From a checkpoint of a small transformer trained on Wikipedia: some layers without attention.
Each number is 128 + 32 x the weight over the matrix's rms, rounded and kept within 0 to 255. Layers, rows and columns count from 0. Numbers have three digits each.

# layer 4 MLP down, 640x1728, rms 0.0513, rows 282-563, columns 144-191
139155092162134065137095151107074164123109141117108162101036134114142100134142142150127134131179152121133098099115146104123165157090094127134109
041169081127087143112143139149116045132190120076140135071145151172073098164087135194135165095098124119166127144085127143110175143144121162126125
116086138108074070097097153143097118166105121131135163138139102158110072150089188139148089076191113105134127123078137144085099143104124152103093
105092131141165105156145133208161127167168148116110094142138155136148120160169117160136169093108148130128131115117119086086119134147131073121096
143162136116111125061123130136157089163122111117122133186138146127100162140103132132127089082075121121122155220118105130091133102135148144148134
129125005143047152108040175156132109143076093082171148074142114116150038143111160112167153160170055018122107057135109091209145137129132155164118
056145172164158080129072144131140171143185127125069132114130123158131092111103126077102148088121097132078086085106129161087149175161085126173156
153139162146188139137105202128201133125113131095111092167126173112140130135216164159213155148123134074091163131149128119139130118064120152190152
119080110129085147102112170078136157215140137066155099056086093081117125115168132148089175121117093105117157123103105117143139165125158141183158
149123166121108130109182152161142065095072140134132123154120101172128134086088152130133116093159144059100107113156133131077114078157082188128090
132155111144090121131146123150210133136105133122086124180101122112078161139094095152102120161170091179120122103129128143133120088149108088099153
133121126183089159115114116138158138158169095146130035201166105183117090166172113117122126104125096082115171113149134107115144109157179157211095
089132195115106192097083118149137197142056195117144116169115098127129084175137138157054108108138088164143117152114099167099192146129114120092161
155124037182098192129117150158127133117073141125105153137146137077183091017123169074138116134114125166113146146112115155063079161137140138214131
196083217117113061095129090092133108108155115096120144090173163128111158163238143094141100030156116121192020131087167147080161157155148148132122
204162169152132163092154140116155122109099040158166088105156113184087106133107124134086118186107186140138125139158079119165173095191090113125139
119129103104068170154135100117154155120085095096173113112116083165154206164127093147167091128197090123120146104095064097224155165212162103076117
124150110082161103108124134127147150136152140126060142121141148129084187135172094102121116070141173095117075093065109147107172140150198109169170
178132093105081143142142117138135133176126164061131105090118149143117127097141124132116140167147141147183144113131102194110143079100143174188135
155154187113115102161134105158108157155128111162139117175074112125125155114095078135167101142128164113119103164137106087175146097099061132144111
150103126147156131136136118115128116131167135098130181121123134151081076171097203108197179135123119133158138113114093168025111133108091152121110
165089120164115129079182157086149158106132196131115210149090182133154100164101106122192110113096135067116112122138116184066127162156118083131103
130131093105092135194112167167150087214119158141128093058109069167176109164198155095142115154088097157105124114043129166104105094187145139186095
093125144143154093171170152119143176164146110156099166152141131106180136119121134156114113127152168118134143181115140153058068052083102160138167
139128100090093110108135124086121090168117111121121103156114100119086115145210133118134095176081115108128085086134097198163150131090100134076178
109126112153152117128120063131077158087113158156118115079115108121176130117121128126137118132137128058188154129171128114133195113120122117089138
160144158117115154161123155156114108132070093115106157127139150191151129149141132140074103175106127105139103147173107110099109155181102158125179
109163127151205155142125166136158127091130085148162202166166115171173064142080136134121097142156121143081090100105136147136103140179116123153090
157125103133092133128169120140161082160160133134160089143213134194078204116154119091074123091105145148146171145157124154156187205163170157136133
118178156181092091202115118115160091160141158106090137157065137158140109129156094104121103132101065153155143154151099114120170118184130150156116
128112106077135091146139110124137101060145147090129183112122153116170147140132070121075085174105113101082140035142210109104163096132080107117106
143110151112063136166130115008148130162139126105127088094103159131095165052176090120153139089142144172176159126110098185124105118163137097104153
154109094125136153179088043121124201117140103121137153144172088127147093133118152098140079106151099115087194143117174040114101155035088148064166
136145063150098119058084126148114142123107174118096162073194149181156153103110136153126102092095107137137085085121117179158105120101094079133133
084140116156098074161077145097129139137143113128066194159148136107112147129126128067155137142151149100131152093094166108148148157151159134113131
085121098129141070128155150058139119137149155135097130066116100126077187149144157096101113106113089127047142144122190138153105104135127164113173
083135127157108116069132119143131056146113093155122127069111078138120118117140117141066113147075088115170148050109072079146124161148087149121136
168154121186159108139097183189115132087112162094112133125175061096104212179134022149100122137119120137096163171106148146103141097085139180096112
162096112156139133126164169201163071160106088166088217091136064108129158131140106176120102157129145113121086111146057148117080101139109154110129
128137190132112071138144117149110115146059125172077183127131064157137078115151143083106116089118171153089160114109139155114157082147114151142101
139149095126100122081107110107174096141118128114124112118174099162121086103144130126112141108096136156106168129145052111120119090183124143121132
104124100115150118140116164146123119080121176112167133124170123110085113173131112063118129072106156120165175114111103096167132119136093094182124
159116165121083163085122185089128182087184131135104118105118153160176134118126135111149123121103130198115090173158170098094110107158101193161106
121106158126117071134141143118113167125148119148162122129127112152092146139120114150171125098106158166089187125146078128122125097133098118114137
089128167148134110181185130129173096124169127132082108136111136109140153115134155084123175125210194080111121159155170104176142059160050136158130
111113165120152150080153113184086083135129154069117113106132150089185171134182117133144155161164098125092159176154111126149129104184180153145156
090118156138157161120169125132086155130158163137156091147152139109108093126179176100103166113154124161107206199129156119118237114193142077149155
158145135122162117082093107156131134091113134136127116052137145143104085117106098153155096127168139156145146171165110093088119087179092185127128
107139071139064158171129138115137184052148149120127142125134164098123077107195152083094130128132176117118083148170168163168103139166202130180140
172112133082126074098094132109135064112181135128109090201113039117159177137186077153080108112108105146137087093119189145108141205173093143166168
106125079110103114098138143105090121136141124098177142135072144111130109112091138165143102141140172080165131152148175115110125200149155096128181
132135238097118124152122135112128178082130200161139127144141141107166064082076149128185159136198089109119134148120158106121119097056074142131128
107091173117181086157115148165069146097156145122126212095054135224060131148142125103168086158081159099147134088117119134173170178113124105118125
096137108103175101091070074132098120111192140102130121118149140180088107145097100081103126167123123124110103150118116085140125109084128117081126
119139150162161182115147101149119148125133096148119093161067101122110081094076150175121101152098136058144085130153069071185146108139145082112084
078118158108123122148133165121104128105221156105132137093157164120140070130128151124125195121094176084120154084155138105161152112148136145094107
086132143126085099149120103150055121124129135154111131197109127164164155083142112131115133059133174111176134134144158111141113092120137152168090
148126167158119119088078129085117141090131120132139162153104116154193157150092147168170158076074176139096139088099156135122075080096132161144115
132128140125129118093132181089085206142068186098080107095121119074133107149079173151111100108101122178129154116153135123145208183121105181073138
186085100111135145096177148129136158096137124126116170077148102130148098197047124057162105126164132071045155141109160089088097066125143134104102
130146128116137138098193129071146105119185102133183147093117102171091132165093133107100146105166158114147203121094129145104110092095089165122164
198118127064135115201103106101096122080107160169096089130102083112108139147201146118159153087090118139115086115096105138059087153146144113154152
148095065128062139118139145141147131082168101115140120131141133082189156132121178101103122129125191129171151099133173090115162137181150150109170
176140134154133056108154116101073135101137153114157146157126136145090157132149145132145136100142124121157114173147144121173163187181131086155177
070116163144123187128133116159113137167150065167128146124201119097151163117160119083156164128095125060133121116144158099118075161164140161162118
091092094160191129092232141111138157149104113121136122094134129084085160149164129134141146190097095162146082107122107080191082118154023096136149
118152140094105152093143187186133078092081097129095187130116104120119119122165153136109117154099096088129102164110160112118173126171097135157114
084108076155085157136132103119112117119135158081183130164102151157143117150114140123104175128206102150162102094157085150117138096081133106034148
177099157180118091125150167153162186102103158178166106182129114076122159186180116085140128067138163113129136145116156058116182143113115135118146
109124141085193127060141128104124140081170140103056145206100134129067155094124166139100064132088099105126090121131093128125087202088140149082110
159143107116151152154136110143184150170080145147156165213082092109123135106142171144153105143125149139078099127132094145116161120116114059205151
102157071070101160087149170153113086120030123153159079106179169119042153129186116112087107138174140127113073103120148151140101188154113087132127
146126101107152052122079081101153119104136155108158109128179160104140096125160150093152164092168074145124104133114114112084145106139119143132117
145103143088147109095145079098134046130137160170138168125167125119059145145132092141125104186055123121167177198173071092122090123142081127151128
183164183128175176080090071111120096166131132150182141176108128100110136156138146182151124138188174170063136162148130050197117161143166116088078
153106101109174120084145174186076163140110181105101125136183161144117163150155127087057158165118147108154117164162111101165101137151140105203138
104141116129175086115112122146134107141123157123112149081050136174046143073193074101040118094121160122161159104144135100137124196080075168162150
122137113213098099145170168134112137084101192177122106164108121175102134094120143076112117106188121118102180099156140196075103209126107124200122
064182135082163150166192097115108173123149081118134140121115118138078108155112077056098128143182135129139092122133166116129108107072118149034174
160176112105117139109122142087142129126084146141087140097155100118099182092159117148151174173111124117118163187096095087128081175168150144178103
128105140100129097127170180117150112143155098144122095174133138109077154148128108095138077090164171166084122130081162137141127134135150137108180
069145087103169133155143135140156115143119105137161181124085113081141168148075169090118149165148156157107086065119154170196114085138102106103151
150091137140136124169186098194058124129169135203134139181184143047093170133143035153139104109111103137093123114123170145076109175195168068176150
126085146141111129125095112137118115089129100154226131166176094138091161185131131047129149169150111150137081166153117170123087175108134075094094
174137151133128147128071112127118105099117090074110154126105115185128138117100108094126078101148142112118175134131123147176132134142061129085150
117144152112104166141123137113187110168131129130140088120074115071132049115125104123180122187156130086125126178142126136072159078083104166139152
123103105123159155084186065129165180192136100068167136162132114163041170226122148035150156160214146152131110143082114167167127134132136083120082
090128162153150114165111144138196130109122122099121145182106120124109123165167127164175142117127162098085118130166078142098124188157136155145157
109117165112106096078152080112136131119175114072156142126091118133139083158158178096195113170109095075113105130132139170080146167151153078126137
105126188152136104147110126086094145159091132124154089141154142118132158136135152211121129090119134161097093063167121066084186081138130172082201
100118123089079138165127138122140127115161116124115196152125146084130163101121122177151118144127148145064114106113143149082145105103117183128109
120174077169116093161148124181075134112121183092122115112158068059154101136093133142173120153119140153165137138145092115125087152139119122144102
149140147137144082078103157140133134125087180138160159156147183110137154091080116114099163117150163085096079101144120179082138189109110108127117
172116090119136172108158138127124174062081104165131147173103128149154148106182094122120154124064165113141121085092119131147059052110124128119107
146158090160140183160109179099134133150160099134160093138125074159163162092066111107092113100131158140167159104132110132114123098096109073079152
142120164120150171078202145132118073117094109150144131112206088123143107056167101125085126189133146176168111090088173207189111120178137115063159
179155076116095115128105103073101116141096166140181152091108153179158159127143135109108201129125185156119128143106233111149147107084095123074141
126111143112141174152054126119153123188148127138125125124165137148102161122135140093088111130174066143135135153155110115092131162140118105170171
156105095141130091090112125155132168136148071141098193130101064144094090126102179138084140101086108105194121113111162139084159157182093127134138
136110120146135064115154180178147135161155150110129158097126151120142082093131116133140136132122137120138079099123123099102110155149162106121127
182146150154125156065155155124078164109125191156221086133165149177111132072118077089140157142173134108154208094134152115158129169146113155140121
106138132141095172162163150108076124173081103155121121166117140132129140099150053131147120128135095113106172123189103111154147178147123120109138
224120147120072134131080187150115126102179110067078105081171145122086149181109156096130183129142105133139166124116148170124106084144208140141119
102146139125096127158133094085136075164129151136132101117150128120154131138083097131174123160112084099123076149156136125075142161094181195086142
057099108155117130095123080096173100147117071170161091118097150145130148116124089094127127135140028126056132127128129157107175133117120178125120
126111119145086104060150141110129115143095106160190160104137149138119108114161099160187091111162113143144168086133104132159186193097111133086164
111081124105136114126139119108196131113137136085165118078081152152108118164098153108153122117173094188145117128151141128114089092091132088132133
135100103151122113112155137108103093115090174069155141089122142160090095066088131120123078142106151147157088147123132125128139139120030162092136
156110176156168115150174096159142130112137127171124130129099114156111147149236109084107117158132123132127184151158057150108129139136139116149144
135129107094128186045136211107120117117141141145153152148056174187099081113122110103089034100138137098141152111122064132120090146138118183118199
124111112141136160121117161147097158137138166135107200113096070143143049194110153087101103109088144146096129148195072134106052158183120198113131
148098180126164074149154105115145095194141135151116135150117170128131114088129130172142198150102133152123118182077123123166135156133144089136145
165112186067174108126142137122115125098092090169071176111139174124090135142161133107106078090128143143139116112101186150153136139120145163101150
149147071112088132082078141132116147186079089119145179110135057079121137125142098157092097202067128165108171168094141069111108092100142115129146
159134119185146120124156152133139159095128115189182076081158113060127120124154079154102164140125128114140106118145105112103146110144080086147118
071105057112102094151128145173104134057117110168172114075210139167064137048068185120123131078095189136084073090079133136126107137119073095063155
168108109088104068091133146135056116104219151118161112105102150088150152184148097120141059108093056164100058159117126122134183089109078153104087
165185145120134177155112137149135096114143086143117127119150136184120117172150105086091122158109113098140094104158106089183109171111107119146109
059098076124084107087110077094135081192118127164112150129158112143167119136134100125107205111158119092109098106116155127099126124106158075129126
125131120074129062153140174096145149102151108073151140132135156107158156078149161158116092152102109070131200097159106101198062108103077146081144
154080119137110128156084145140124101158117125164169120059126114193167129133083168115104094054105137143160131072137129161141171141130164134147097
107103130119141117153105128148178085095142158121154175141130134135179159157171156134123145111083075095101159187116097078124128115094092111115134
103116147137117102068071172070195059135153122137096119103086117135147153101146135148135127127081124050157127150134120088092147124143159162078113
058153201140103107155184125125082100077182113107038161159099130104125195136159192110122140175111135128143120169126136125110105187142160151125123
153119091151150170125132104112188131104124062120139090210146168083125145119128131142147103106170113160082127140148129104089177101119119073064140
156127082172108115101090128129075057128042116144178117152127115115131116127120157115097140145098141098113096105077063133114139123126093150179142
140109084087169124165124152083178041079133093164143219148103107108137087091119093112129084122118140109116149108147130096102096141097126173082153
122119095112110136117090140094115114086173122168092166136120078106146112146155116141137100066157121105132128174133117117126137182182163124164132
059122141149143115128140083144059109119084135055144120100117173136102163186187100149167127116138101096126104086131104116126152133195133171119083
125090111162169069130146141139184140162072126122141090176077113190076076171126117135123155169142146162119142113171073129110195143175130119097134
086104208091199149114165122129113092161122106173137119190133162146094125155177135176155137082129085083120104145144107136160152156189196163167123
179107154113151120097111150140179121102099121066095080099110136106157101140114164167089064150127213121116099142144112183048174059092101157113101
135111126172139160118171103123123201108190122129074141186092123171083086136168121100148112149152172180154154152175098136098110150196159153154159
132143119187170159143124134097139093149130103107162145115135116072172115064123116164136136063146159127105124068122112177158156148092108126180156
108131142165141152096165111157159112189062146110187117101151103103112127131148124147088085173143147149150163175090122103095097140100181128140114
153138105103183141111169131118117106183157132140105136099149054095157105066184128136115144103166132148146153141117108107136170106131102168173111
116128086187107117168080135089158100147161164112083080114131134128083106115079070142113071150105149141122132058139186143107156156094183177149182
146105072150121153106109082140172087170104069152129061135154066149150082147113136100093088109217145112148136129148115155149107116117174170190132
088142194113135091140129102102138201158130129111125089155151149120124122082134129129173150113108172136138118191146116194132105130117099075050124
108136153112106097121100121146113098107048105190081090075150111139118087143066207163095120137128106098165107117134132122128088112099153133076093
114142138159123055137128068141142102125108146142157135108149212149094080137077136202139157117091079153088105100136146058125153095095159116126114
153102114129123120136120104129186120155153102163133132120161165175163099133116067133130092105112114106133086131093116131120101131148154179103136
099109141122104142090156129132184073109146124156096130087191121088163078155110109160172061160146173098112070122087138194123125114135144129177098
138113184160152210133125197110155146155109165154045109123156195116107112132132111088122090126189135137149150100118082159121150091091149133166165
114143142133112113154104107153162114124163127113107154160163069092135108116146186159182162122149103148167129112087156129094098204117150114131143
157153096112153189116122165112133128188111115147158126084186090089125121064075161078166159119086137194152155062123102144153156111131112133148143
101169131143150124130098121153126166112154157121100161119133041111119142147169080147152179102123154157153127140157108045117080110131099175149132
139067116236114148106139164137189156137163101137097176147132163159135128110155107251089139073142155088098151084122155110064119119148148117138135
170154135138144148139103109132138123132157129134116132088153126157146174116153096104083119138150129135094168116109164144177163178096190125119127
120112103148083160118069141128167152099103108161138146096142063162144106121082111102122111121122111128108061139127134066089115126181125155187143
177136147174130123159169131135141171141167077096140120169188154169115155088083090124109122100149171137103177129117156163168153133149145135124155
130108145091121108125161134093207162119139157160158156163108134146068133112181146115107125143101149147102132092136160083068177104076124122133143
145186156211095145180129090118115162121099075092158164103086176117115123087100148125111082125096176174131097147164153140138134111115127064102157
162147140102115206133118043099094068131180100088135161135090118109154136169064132185132123025162117123109164074170088095145110032125152174124134
182157173130136139141161126144159049166126155140073104098133113089077145118078117167126127121166137105100130120170152128142126164159125103074125
122111098123132165079158178101076139185127150170146069116128113121064203126180123142096130205069187143091130085098154153131118176091113115148125
078137137098106107140137088145103110116116085152191037146163107196152173128166151152083137140149136106096190179140117112108126107145149061139120
105099146148142187116069085059100105106091196096149106151189116159114156117172139044185100136061097123157092138137118141107109107109092129138124
097130092077140109135095062143120141074125160157089140136200130124108082134172126158112177179109143147161058111098154117152080113116081134179136
124156126097123077097162115170122092160131110147107177115161136112200145141101184102150120095177136129079123182063144136147104165103082129106126
118122073152154110106080080068156180143166096051195076129126095152082114128146167068116086150146109113100093059154107148150153183119118100172182
150149183119186113141141132113079138091159192132138153167103122172088106162149132119159136099130165150184149109134128128177177142108136072093161
118126124124108070149120146105118148072126139167111159155120121148149125113139157084148190165132173154142125131106137174106087126085119101100101
098136146106183101069120075160155100100111119188112133160110110115140127105138137101159132056126156130142106127103097160116110111161128119126064
081119099141130163130137090147092124117169180120140142108150139208154102145173155128133121110127061067097137090109146139109112065114095145098101
112152166101089102097192119145158054202076139155145159172145108153088103128145100150142171133098051131163174113165085129130138071148110138110092
154100087167106079068137101083140092073113086189119148119157113118080198115150117145168118098121181141126093109104157128151154110143161139134087
124117129130088107148161159121166141150086145147063182125103135095143182102135090103130104167141146157063162129092144148162072144101129168102122
113153093087118126164144098147131168243145129135133112144141142191083120208166122152095208130133104170131136092124022143138114149159115141131101
141177130126155127091187088112121186102151120094139070091124102035095137145128123159152122123090223099152112158163067110136139124069161110201137
088148119138073170132167073107098121114097163218156187148118062109134166115105143150130091108184114119138131153118135086129111121127148119123131
145112131115128110084147127175123170115122155039128110106137174153107135118163061087149174182094115128156158147092180147175136152161171128046149
174133104149111139107188050131148095099151121197183104165141092120152151131121149122109114143138161151139082108138167099150199077180122133119081
109108108158193111184133145106128115140085155096128132122155124098085144089190102077119176121123130135126147117109145163109104163128122128114151
055116091216104194139028123115063120167134069127125082119153128131082124122092122093118130063136157198115120075188072098095127157127085149113130
141122122169162096144117181094120157166143208073161102151098110078137119122198160096123186093145148108124120135174151169113139156074131096098138
121116097120095111043132153127145122184131158115147151147114134140117190144093121080069154134131135077107101182069059153131115087125095116113100
149140158112106089148079109128163100158149158139038079109186213085078123127127152109101133067062119128155141160119109087077138109095114152127129
146110145124118153156089146108212093171082152149123088131167019143132142125174146112087159163142086134118167149079136146084155111142129122156131
151159148157140202167162164135096057158101157162104129164062126143108115126095090142087093174067189133091169090146144145135149137162090171153135
183111108135083152120122116134200054128093098154098170111166129124063175082107158126108105114102106144161151162063099090120115088150106148116100
044109188080152116109126096161074132161132107074074095099057082124138089157100134124144137154115173165145153143176113161154141149144118077148116
104129132082101093107121206097074165136147169119175107065094130112168113147085147110151070134114114175093128105101175174153062130113127082061068
085130080115098108080099158091156120096107140165164107092129158106179184110135118140146159149162157180110168207171105110091103120099121058124138
163142244141133172155105147166114119160166101126111147093110119187138119125102146131109069094105122091108161142169105151131107127081176119083110
161126188135093099113141159121124172112150200114114124115160119104090157162138170075119137085157172158137146136129115111096139137186166146102132
159113095074154101137120092138042137154149099111133195115158105162094123175189129142112080145135155064091108113135161169132193150133103121190108
169132187153182134074153113102136139150196143142119147089105044131126121120166128182207140094135165105080127144147130113134106115152134077099112
073122093099088113170165091146183169142110143141150092073107096106132021104122096154121074142077156144178125119092052176085155093132167130097146
104097146149136122144099135112216161121120185126084192157074103168096111156129076178133160109158074098151115158135084110098123107157135129082151
112084108104114116144098145048127153142130135141089095155143121130089061160131077124140096082074142112097129136161124124085102135135106115106146
173137118073153141109097128127118077083159094097098097196102112151141187142149097107121095138127148136197143135099144148118138144129183131113190
090096107176119118129149108106164116125114128115114120073122093169151182162132106099093137100109149109118168120129124145181078109041160134141074
129153077114095152094109126157088084161128169156125110139130172119174165150157107120124125096130132173120201113111192126130166129144145172141097
176103129107099086192107110117064163193174127143153107101142146098115148100126129144176102131085158143166199083089129077122124127140157164129152
134092175066118118072190186125111126157102130059161065117119145095123169137148107109139125105124076129141090103144091140154098107111148145106097
094140142122169164088095119124116089133154100136134169090220153144159100077161090146115180125142121122149106130086119123104138130181195149143136
156104142140188114086175154176148196189140100090179102154137157120154112094132114170132159128142126158071119103127144128138138149131131139130162
107132072108128122102164050089131103158072139112138232111098133104134124137066101137193125173213109170188163148152153148149151109135112138152150
153117068120127094097136104167125113115058155129144180095164150202133090118080169099106142130153117111184072185149176143138198167128198158178100
119061126155140154182168184190138139107118168075201126107126152149080163096200028128115138122127098093107132056146072127103155131084089162104116
095152163081137085085173152075113041165118104135076096193090162105141144156102135183086197127106162132114119141135190073084116061123071102112192
167098141172112158160111119107113174121194151105121157110107096140131124118147127134138109133145129062148121103155155071133132153096171083093121
117125178093173142161110156097100098106145130090089108151139145174134162112156144094100164100148134068136166113091195095105112133179142178096129
091132119181125076185150146099115146124076053146161109140152126136152126131127139139094154195124138111170131109085141128137175111121146147079107
128149164146122137157120126146122169133132159082034105107171135137136141036162138190152106149144134156148045165125158137174128168137121122153096
100151157162065138107091150134113198086101164094128135150133101175122155116160102093166126144147116100172100090165062154144103100108136117162113
183089151127122137171128114168129117113099117087145123096169121136088111169157121161127130098126085119102094086154119124151132142098126096128150
129132104144151182098152165146125107104113137184146210107138118197166125151079117116102121173133102066123089097173086140092160085126112209113103
133116175158096166160178064126152099124081163121174060084100169147155170094081111105158098146173117180143171168131172117168109091114099098099082
107125077091190180077116150191170153140119175135156119076072153113146079162066083122106160164153116094088123089083127126102167129112108105128088
126133168107118164133150124118048144081151097102132086166101160081089138151146153103198128092169130088180175173128154071188125156134155169167108
119101115122120118100058140159147085117139133162097130115152141141139136167121137128150132111111121102119187099168078123160160135092103180137140
146153137106092137107124102176075135061131130166057114093123086030106127114166086150152140104152124119130116148119137166128100115132161170134118
149101095194125195193121154102153052117091121177176126169106055118125154141169107153147130174159172154143158180130170118142166133062155131135163
154149120192164136084121161143129073128153158066144104090105110099158129167095141093139109059117081128153096129159112047119061110193090152115121
158140134112112101095156059135120136134132120114132095121087090075138129113131186133188114123113120116105154194130145117165122125111099154119151
084106142129119170068144195140072108097145107145109158237101126144106089120177076138143139158095144131117125109109096166157111097049126142114092
116143127176156148084101175133164171161091142175161158099199190131104118141131158117062164147129159124135116128101133166107151148153090206095166
121126170162137071173105165127109140125156113180103131141112058148086166139087136130097094130159168154087170131170149066036162129110120127129145
073125120161143119161133107131179134111196102111117094104076081114128143159112125121130095136129116072120094077107100142158120149127139189111133
134117118126118114110158153110139090075138136171099132134155155132110111145110156149079114172127075164102086128094161129068117124111112112092180
101111132130163081171083137107172130130100116127116154125117156158096081206151143122114169061129115081107095177108104135080120128103149128129093
166128142168130131172059152171117090136167139104063146092098140116102134096130136106109128171198113108097081174175125160081119109158144160128162
061130110108115111150173153135151107167143133144080143156095138166141144077121163146104175090081208125142123141117118158124063029158133162126112
162138086133161139088158096130110172126167110092095068129153123111145112084144137137107055106158093128132133120135124162135129110068093183142143
151157133176147111135084128173114133073154128106109148164133150131117137106130136120073146124126173168110092103116111133115079167134121111138130
140088090139075081106149111130054092150100136103093115116120122125177160166124129121135083133111115150089145167142120118177125114083108198156157
129131169099092102153154137136104148092163154077161121104078136190088100113144148149090142099124124075154134130081138074134099129153159128107123
202174136116128126148117128089105134135126124168115108146138086113123112076145167127132180155145163151109152137064101058123111171110086183117064
156124169112123135093114143120166127122134122142076114134123113108136134122131180102139144109111122078117094085130123122101152171136122123088111
157140142127138163121034191161120139143156148081065091156147082160144136229155132153167089169232141142093069106131124179134128161098133178126141
155162163143149093082147077089115112133114115097113078115136165111134122126134125197133137080087186089151105071108099127140154109232165126083120
162121101148062124118131151081092103148141124126063148114069087125091126160132116048115110111119109128120000158096106125111127154195192168191135
134124043153112147092157163121083086073120173165133109142189106093140161121072119145124105135147124080124198068075158122133160106059122157126128
126165094132072112099124068116126141131110103146127093177039143118113131115061145136100105126109116153125115112137107105074151046137102135108163
099144123118096137103091132183111124141118108122104195148154099178211044148143127197155100145124144104139124155110076122079104143101126171109121
118153131149147165075156104144068125101106145089185129127133171074117186189161123140152151156145119158104114181127131118162159164133136141133141
114143147124086120111113068182094112133176092130056078116131106115144095135145116123158102122134134143192047095174156090166125192125149109147107
108111200158157090095085111148175108121182077119139132098088103090107149157148075123070189131145099071138118111090106108111134113112137048068130
129128089158102131146156087130153126146097136092163111062124106122115110132116103162128099068162123163105114155136147064112212147142097130037172
104154107080126149164130090136088129116091141131126091112171114138105103077173163130125174108087241097182095149159110116098122084135121128094128
159131153123099103160139039131089137152063172141085107164090144172076183097149190096130168093126153122185144111165111162114153102122124091152104
141129132161084086110094117098175077162157146163142154115121126135084075141131154076129108096136145131084151124129127129116105110148106177149164
181115079115076108068140117125122060120133119141106063127114189165162137130176118137105204117115136141169146166065081109139119140134093117158094
110102152130101111106166072113183094130154064153122092178122078111083113117170178092108150080115134124149033120153116129108145180132140089115137
137108109098148103145146161167152098123129114120127133151096143127143128129150120102125162149114106134134134130089105124095131124156110145183133
092101081127153139143182185155136138102111125110128122071094152120122159152085118133134127174082162145081095093120144119117086100154071125105089
162127147112147154116079151175115155153147155130084238066128139102150151141173156134173087103155117129136075150083130133144158131137100116118144
155136192142132179117087127165074172103102158130092144082119133109124126101049112114079103113157094153123104113128125169123107116159133097120157
093111125062120146188171110100137088131195123120102086141102208070146178144105132132117139100131119131111119181129110079117070163086089178171144
139159097167132112150066137119137146048083129136152173130133121122104153139109105108118112085131127210093126134142097086185127151163066097126136
083136158131150133129127153182105103172119149137144145110172128112139134129187183141147112120115208116107130152129110117070081144148108160118140
159095124173113127153174134115137126082047125177087086139174118146103081089101160185150137099102121166147179121142133108121057087157198159121122
168134126107067134120156148103080158121110171113164128180113197133058105126135203126134093110127122184128136153127108150123120116121111089154092
169112140175151144185118108182161108163111101127107070145109138095110110193100148140148187180141131145174112194129051108165197146129075150128110
147096098156144172117167081107084123161147116149144125102132142154135127141131122158123158002128169136144139160153090076135124145089065108080110
122111163145157143142161136092163091148181108118176102129074112138151181138117115136119136167126135128178101128141126151092121058127117128053135
188117141149068103069112158123064159133111153112133119099150144147189125153075175170180108154128097135060108111124094145085104134133163173140087
090139124148095138117162090122158122153145118096179036088114057094132182143110108156137138123104130051131047073094146125147174132141148102107138
193148144093124066149133173189141120065093144156128110097086126090157172145191115136130168175109115153153123068099104171146152123155161156189140
145130184149136070167123170174157105157132142139139114150083150082115138153135139097078092149169131135107061111092071155152158151195141093106138
105108161151129150138147132133067077201066147100161180161189181114079149132120095118097104100126126092142164127095140080107133128179115146165120
088152146080190140145144143144127117114141102108112125106174136104133146151071087190075141102145159147137140168152144092087097081141117117099093
088139084110166111201106127108136150111173122139139146101068128138125160100137102087165153124141157104139168088126096150127157109125077086177169
133131129095133180116150157114130184167073185153166164110090149115061111155110090163114131122140103084164128072090096117129077067166104158094116
107128129093086121179114124154116114119099117136121158112141157195120157119132095155148079116183119091137114134142112098087100115096160224147100
157149109142074100116132102114163110116142114095101173095135114154114163164114138155133147104138111163120081106115130167142095133161162070118105
170116135145094131178148114079138128081073079091138145113162170115116155062162108121173111091086111145190072142157156161179111118108148153100169
074161118115167080080133144072166113130137136191196176096093158160137148132149053073127157150172101148078078158124104079108207145154153163087181
141129136126129125062097184164135146183108147174091106149136116092170117088139127141171138133195132082137146192126061117157072171094133147069111
168115173092088153106094151145123094102202165181090095113168170140140087108112163147134113108199146094142131118087161112126107140083173149087102
132153161110133140090105139134112105126217099119183095125096152031108133127060124188136122113141207098122139159102161091156150151140150166058113
152094088088138158115141120134156134134078080108152111084158116120123159160115125136165081147157147145114120129164148121070146106110150155148138
064148159121154124116153079139111155115138148150085102133184110172123107136135123127102073143074107138111087142162148133123174085122129184101157
145191193131096075165134103139158124126132165098159163160137077097144150124103160155119095188178091144111109094135090154159093114042098135148071
139129075142159128096127143155114135146145136114137112139121186111104171187133144134119160145092089073129158123090088054143131113127126084140121
164141070101145096118100084142162078097111190083134104133147130119065116126150111113151114120127115154163129157103113122135165155113154096110167
131106117133122122137129154081170130137067148146128139132115155133163127062091103102131106129141069162115113173135162153094169116087124152134166
194106221088115059009167159131154136128122194137149069072115146156126069179121061123118112129148106104116144131132162157110126097197133155071097
099137108071144107123091095076111099111103134215162080159167116124067139102142139136114126120158146144147168160178086129147157080203109098137168
143111095151186072148081141147120099095180200150080127153037170158119108133160103075147052108173064145196098142098150175074099127191133148125181